From a checkpoint of a small transformer trained on Wikipedia.
Size: 12 layers, width 128, MLP 512 squared ReLU, vocabulary 8306, 4.52M parameters.
Architecture: rotary positions, no biases in attention or MLP.
Training: a variant of Muon for these matrices, 5106 steps.
Each number is 50 + 12 x the weight over the matrix's rms, rounded and kept within 0 to 99. Layers, rows and columns count from 0.

# layer 3 attention query, 128x128, rms 0.106, rows 76-101, columns 0-127
52 67 45 45 52 65 50 63 60 51 48 37 67 59 42 44 61 52 53 31 44 72 40 36 33 55 45 59 38 42 46 60 48 48 36 70 54 36 43 38 41 59 41 63 26 51 44 34 60 55 38 45 48 51 55 41 52 60 63 50 40 34 42 44 74 45 34 56 46 37 51 61 43 57 63 38 36 54 44 53 64 62 51 64 68 71 71 30 49 53 41 55 55 68 52 45 41 48 55 43 30 47 64 57 59 64 49 48 60 59 64 55 44 70 55 46 81 51 60 43 58 39 37 35 46 53 47 28
41 43 53 49 34 43 47 46 64 74 48 51 52 59 58 22 36 48 65 60 41 47 65 43 73 54 58 55 51 38 50 49 49 54 42 45 40 59 37 65 43 59 55 65 45 50 51 45 56 48 62 52 57 54 48 50 51 53 38 49 46 56 54 46 57 45 56 52 60 44 25 59 44 45 38 52 52 49 54 45 50 53 59 51 62 34 72 63 60 59 46 53 25 52 44 45 48 46 34 62 48 46 44 50 54 64 49 65 46 43 45 33 40 43 47 64 48 36 45 50 52 56 58 55 47 50 31 37
63 39 45 29 33 32 42 56 61 44 37 54 54 53 58 54 52 41 48 44 52 47 53 63 57 39 58 48 40 52 74 43 33 38 26 56 51 61 54 43 56 42 56 64 50 52 42 45 62 38 49 31 56 45 48 39 45 55 55 48 45 31 55 44 33 45 46 57 49 57 35 70 33 40 54 50 43 60 41 46 50 42 40 63 61 34 43 61 48 55 47 31 72 48 44 67 53 65 48 29 70 66 47 37 74 53 37 43 45 61 56 53 43 44 49 79 57 51 60 40 51 54 42 27 45 48 38 55
51 42 34 44 41 41 27 28 54 49 51 27 56 57 42 52 43 44 45 43 41 59 33 50 35 39 61 46 47 62 50 60 46 40 58 49 49 67 64 37 37 42 30 42 33 47 46 57 70 50 62 45 40 50 50 45 57 53 58 58 55 50 39 66 68 56 43 60 64 65 36 70 52 35 33 53 57 45 55 48 44 22 23 26 34 42 34 42 57 65 58 52 19 55 68 49 53 56 50 41 71 62 53 29 42 31 44 27 55 55 40 56 56 46 55 24 31 36 39 43 67 35 56 47 49 60 35 51
43 47 44 58 58 56 31 70 40 64 47 43 34 65 56 63 55 53 49 65 40 49 59 62 63 50 34 49 52 44 50 50 42 70 62 39 70 80 43 57 43 44 83 47 59 44 51 53 43 51 56 41 47 48 25 56 28 55 54 45 47 78 38 30 52 28 63 59 54 63 51 38 51 66 36 48 63 56 44 27 43 35 54 54 45 51 20 43 29 57 58 38 54 54 47 43 61 63 37 51 44 57 49 51 42 52 60 36 43 54 59 69 51 48 77 42 45 44 61 32 63 38 62 54 55 43 66 51
47 54 40 50 57 51 55 27 45 61 56 46 58 41 72 51 47 19 43 56 49 38 56 62 50 45 34 60 49 50 42 52 42 52 45 39 60 58 49 62 63 66 48 41 56 55 45 51 47 47 51 63 35 67 49 54 55 53 47 52 36 63 63 43 50 49 54 68 45 47 38 51 63 31 30 42 53 47 39 45 19 76 39 66 47 56 55 44 63 50 56 56 38 49 46 53 68 52 34 54 63 52 58 39 48 24 53 62 51 44 58 56 38 46 58 63 54 27 38 35 57 76 45 59 42 29 48 30
57 53 55 69 43 52 65 37 62 57 19 76 32 59 42 73 36 45 59 37 52 56 82 41 48 29 44 36 44 43 39 51 32 45 39 57 56 63 52 60 70 56 46 45 59 53 55 32 45 58 35 48 61 42 19 57 37 35 51 34 44 52 48 62 33 59 45 55 62 56 57 58 66 69 53 39 49 39 54 59 46 60 40 54 49 45 50 32 74 39 43 55 31 54 35 42 52 67 37 54 47 52 46 61 50 41 54 28 40 49 50 35 40 24 56 39 48 34 48 37 50 54 50 43 54 69 45 33
48 38 47 36 53 34 70 60 48 66 49 49 43 44 52 45 58 57 47 50 31 24 54 48 57 43 52 51 46 73 56 57 34 56 56 49 59 26 51 49 35 66 60 48 51 38 38 30 58 76 45 54 55 37 59 44 40 54 57 44 56 37 47 39 47 49 47 27 54 35 61 44 48 42 42 44 55 37 49 46 37 74 65 52 44 80 51 50 27 54 49 57 67 37 38 65 46 35 52 43 47 56 59 42 51 72 52 53 49 65 40 66 63 54 47 37 51 40 52 59 27 53 43 44 50 53 33 59
49 45 54 45 42 50 32 48 53 39 49 54 78 45 63 35 35 56 40 41 64 66 55 58 32 49 47 43 48 40 39 46 57 51 26 69 34 34 65 44 42 59 28 36 56 65 41 57 34 35 40 53 44 35 63 48 46 67 45 30 67 40 47 31 52 43 39 51 39 45 43 59 63 36 72 52 49 56 68 50 56 51 45 61 56 53 48 32 58 47 58 35 48 41 66 66 44 45 41 47 79 48 26 36 59 66 34 30 66 40 34 26 69 60 41 58 53 42 50 68 50 54 63 60 28 49 52 53
28 48 60 51 49 53 52 51 50 44 57 52 43 40 41 35 65 19 59 42 64 57 33 70 41 57 47 54 51 53 54 51 51 62 51 67 63 56 36 60 52 49 40 52 45 44 29 36 60 54 52 42 46 45 49 40 43 39 57 71 60 52 64 37 57 60 45 39 37 60 50 49 19 58 45 38 49 51 25 49 54 68 57 53 61 34 45 50 54 51 59 50 56 41 81 61 36 48 72 41 52 45 49 63 37 67 43 49 27 70 35 49 67 57 42 55 60 60 55 40 66 47 47 54 34 59 60 38
58 64 57 52 42 73 37 43 41 39 61 50 59 78 53 30 57 37 48 44 42 70 46 66 56 31 48 52 56 34 44 52 48 46 44 49 49 57 41 40 38 59 42 55 30 55 56 51 52 33 62 50 40 32 78 57 66 45 71 57 56 58 43 63 56 44 57 48 45 60 60 54 37 39 40 42 65 49 44 44 47 58 41 46 42 36 56 53 48 59 44 64 44 62 27 42 44 64 54 49 46 52 42 32 57 49 59 62 49 69 41 56 46 48 32 65 58 45 52 55 43 39 60 69 56 51 44 33
46 42 66 32 53 18 50 53 44 62 52 65 41 59 43 39 56 38 46 63 56 45 36 69 52 60 61 40 54 38 46 43 59 56 63 49 37 34 48 69 66 43 64 32 61 52 44 53 43 50 45 27 32 54 64 37 47 52 63 47 48 61 64 50 54 46 52 49 40 44 42 49 64 53 61 58 61 39 47 50 55 30 41 55 46 37 55 41 29 23 54 56 51 51 48 37 51 28 48 51 56 46 25 33 64 68 53 62 71 60 45 56 36 39 50 44 49 62 53 47 35 45 42 52 53 67 61 61
42 58 44 53 59 58 44 14 63 48 49 58 53 40 48 46 43 39 54 54 51 57 46 46 55 42 49 69 57 63 48 57 62 61 37 35 54 53 57 41 64 32 52 53 65 40 35 77 39 36 39 50 47 41 38 32 42 54 63 53 64 41 62 59 45 47 59 32 33 41 54 69 38 55 39 47 39 47 45 34 60 52 36 51 32 44 37 55 66 45 53 42 66 42 62 32 71 37 58 53 68 72 55 39 41 49 53 35 49 52 57 57 47 44 41 47 66 43 44 50 50 53 38 46 63 63 44 51
52 56 61 35 36 56 52 61 39 58 73 69 46 41 57 47 77 43 62 33 37 47 48 49 64 49 44 42 46 59 68 54 36 63 64 53 42 51 40 47 50 51 28 44 66 54 60 55 35 49 63 22 45 53 40 42 60 75 71 44 38 45 36 46 36 47 56 58 38 64 25 72 55 38 51 56 51 50 60 46 53 43 40 37 59 68 66 35 69 63 41 60 29 57 54 45 32 41 25 28 57 58 30 64 59 51 44 61 34 43 42 32 39 45 47 54 61 69 45 38 34 43 54 53 40 61 50 60
49 45 49 45 62 42 45 51 45 31 42 56 51 39 27 57 45 47 68 31 56 54 28 38 73 56 52 50 50 48 46 52 57 35 40 50 40 53 67 30 58 29 66 50 46 61 45 53 50 56 53 46 58 41 99 37 46 35 40 57 28 34 66 37 47 45 58 51 44 59 47 71 51 52 63 31 56 60 49 76 49 45 41 48 45 53 52 57 51 36 52 51 47 51 40 58 50 38 49 47 52 47 46 57 41 30 60 55 59 60 66 47 62 63 59 37 51 37 31 59 47 67 66 61 47 44 36 46
52 54 53 35 32 53 61 33 42 53 69 70 64 51 59 59 29 55 29 55 50 55 43 34 49 49 47 31 46 71 32 38 51 51 40 52 50 48 58 50 46 55 50 59 57 44 74 55 51 43 51 31 50 42 38 55 73 63 61 49 62 36 51 30 52 50 44 50 60 64 52 50 38 41 17 44 45 35 44 51 58 50 37 48 36 53 26 66 71 50 60 54 66 55 35 48 59 57 56 46 47 59 77 42 48 52 70 51 54 58 65 69 61 51 51 67 35 53 49 51 55 55 39 48 53 59 35 55
49 67 35 51 41 61 42 59 52 37 40 28 53 58 39 62 74 63 47 50 56 30 58 53 37 29 55 57 35 57 45 54 64 51 57 55 45 46 44 50 48 41 39 44 32 59 55 38 41 37 57 61 46 50 46 52 55 64 40 42 34 51 58 52 59 54 54 43 41 38 53 26 47 54 57 56 35 72 48 60 47 41 66 37 48 54 46 54 37 27 45 64 63 61 56 53 56 66 44 69 35 42 46 51 56 48 64 42 30 70 44 57 61 30 57 40 43 53 62 59 28 53 48 49 56 54 69 49
41 40 46 51 42 37 65 40 45 40 63 77 56 59 42 58 55 58 42 64 50 40 65 67 58 62 66 59 54 53 62 42 40 53 34 61 44 63 53 50 37 58 75 55 43 50 62 39 49 53 62 47 79 67 39 74 54 46 54 66 40 27 63 49 48 62 34 40 75 47 49 44 62 61 49 28 48 45 34 66 71 53 44 74 57 61 44 55 53 71 29 50 49 56 46 81 56 54 59 69 36 53 58 75 58 65 52 58 54 50 51 63 49 52 61 42 53 52 50 68 52 53 53 54 53 48 55 68
53 61 36 49 47 24 29 58 50 57 61 59 43 46 65 60 67 52 35 75 60 30 54 37 56 49 56 42 47 50 45 46 64 59 70 35 36 70 43 59 55 56 45 55 83 29 62 51 52 44 45 39 50 54 44 69 57 47 54 34 88 70 53 49 38 40 36 34 55 53 62 41 46 66 53 65 41 38 65 56 58 35 59 64 42 64 56 49 41 41 56 45 62 51 42 56 62 21 55 37 53 53 28 57 65 48 58 65 65 52 44 66 62 26 48 55 42 36 62 44 52 36 43 49 65 34 57 61
52 44 67 72 51 47 53 57 36 48 44 32 58 52 59 63 77 30 33 62 63 28 59 51 40 53 51 37 28 59 54 43 56 56 69 44 49 66 54 64 47 50 64 61 57 48 31 61 68 44 53 47 47 53 37 65 41 56 58 56 60 39 58 51 32 64 52 38 58 38 38 28 59 48 46 56 47 49 45 40 48 60 52 61 50 43 31 52 30 46 32 25 67 43 48 67 59 65 48 50 43 63 34 58 62 70 45 39 46 60 38 41 36 54 58 51 37 38 57 36 65 61 39 22 48 42 63 57
37 29 52 35 43 45 55 29 52 68 60 67 57 40 63 64 56 58 59 65 68 39 51 69 38 54 69 53 72 46 44 41 65 53 41 29 51 47 43 69 61 36 55 37 91 41 76 51 42 49 44 51 41 50 55 58 59 59 70 45 68 54 71 46 45 61 25 50 47 60 34 56 51 55 55 40 76 47 34 41 58 46 53 50 37 63 36 43 53 41 67 39 44 37 56 68 57 47 61 37 38 70 41 60 42 54 47 46 46 23 40 59 56 47 48 51 34 46 62 58 54 39 53 49 67 40 59 47
51 42 56 44 53 53 42 60 58 56 52 64 61 44 50 54 45 39 49 55 46 55 55 49 63 54 50 44 58 49 41 52 50 67 57 48 47 56 43 40 57 47 55 40 60 51 51 48 43 52 50 47 54 55 55 50 61 57 60 60 61 58 53 49 57 59 44 52 57 60 50 51 53 49 47 41 70 57 38 42 53 48 53 54 45 46 56 38 57 50 50 53 43 53 45 42 43 49 48 52 51 44 56 57 60 44 50 46 49 58 57 54 53 46 40 46 56 58 55 49 49 49 46 48 61 47 40 45
42 82 44 53 35 57 44 64 50 45 48 46 47 59 38 32 43 46 51 20 42 59 46 39 58 45 33 41 46 52 64 61 38 45 53 69 43 31 58 39 50 63 49 49 31 54 49 36 48 49 48 63 72 55 43 56 46 39 44 59 58 48 40 54 62 54 56 52 62 38 47 55 54 57 47 59 47 57 52 54 47 52 39 47 38 41 50 54 56 49 47 52 53 42 47 27 52 41 38 45 61 47 68 24 55 47 51 41 60 64 73 49 50 63 50 49 40 62 57 59 39 46 25 53 41 60 36 51
45 36 60 51 62 47 55 45 38 44 57 33 43 43 55 49 60 50 53 51 55 49 39 54 45 65 44 50 47 50 50 51 62 63 49 54 46 54 44 46 36 47 63 47 44 44 54 33 51 61 40 52 31 49 47 45 45 42 50 54 28 57 49 49 49 46 46 44 44 50 60 57 56 50 56 43 42 46 35 44 41 52 32 55 46 67 56 41 36 40 43 60 45 47 51 56 57 66 54 36 53 61 48 49 48 46 40 44 50 37 59 48 47 53 47 49 51 48 50 51 63 59 37 45 56 67 51 57
68 45 47 66 56 51 57 48 48 45 52 52 48 35 56 42 54 34 55 58 42 44 41 55 60 45 49 47 48 48 53 61 50 42 56 49 46 43 52 41 39 53 48 27 35 54 58 63 49 46 45 52 57 45 41 48 49 42 42 34 56 43 36 45 36 63 59 65 63 45 45 40 50 51 45 55 53 54 57 65 51 50 55 49 55 67 60 49 42 52 47 57 49 59 42 44 51 54 59 66 55 36 63 51 46 61 49 49 63 39 62 49 47 62 40 43 49 63 57 49 49 51 45 44 52 36 54 36
30 33 51 22 38 37 47 29 50 39 68 55 49 60 61 60 46 36 44 65 75 38 50 86 50 39 68 65 59 55 48 42 78 48 39 11 42 50 71 56 51 22 59 46 99 52 93 57 47 51 51 46 43 39 43 56 55 58 69 60 85 55 69 47 45 64 13 44 29 73 51 23 62 67 37 45 98 48 53 33 44 26 20 47 21 56 39 40 38 20 70 59 41 36 48 72 56 58 54 39 60 78 51 26 44 49 48 62 49 17 30 61 69 53 56 44 10 57 56 49 73 22 54 52 72 36 53 41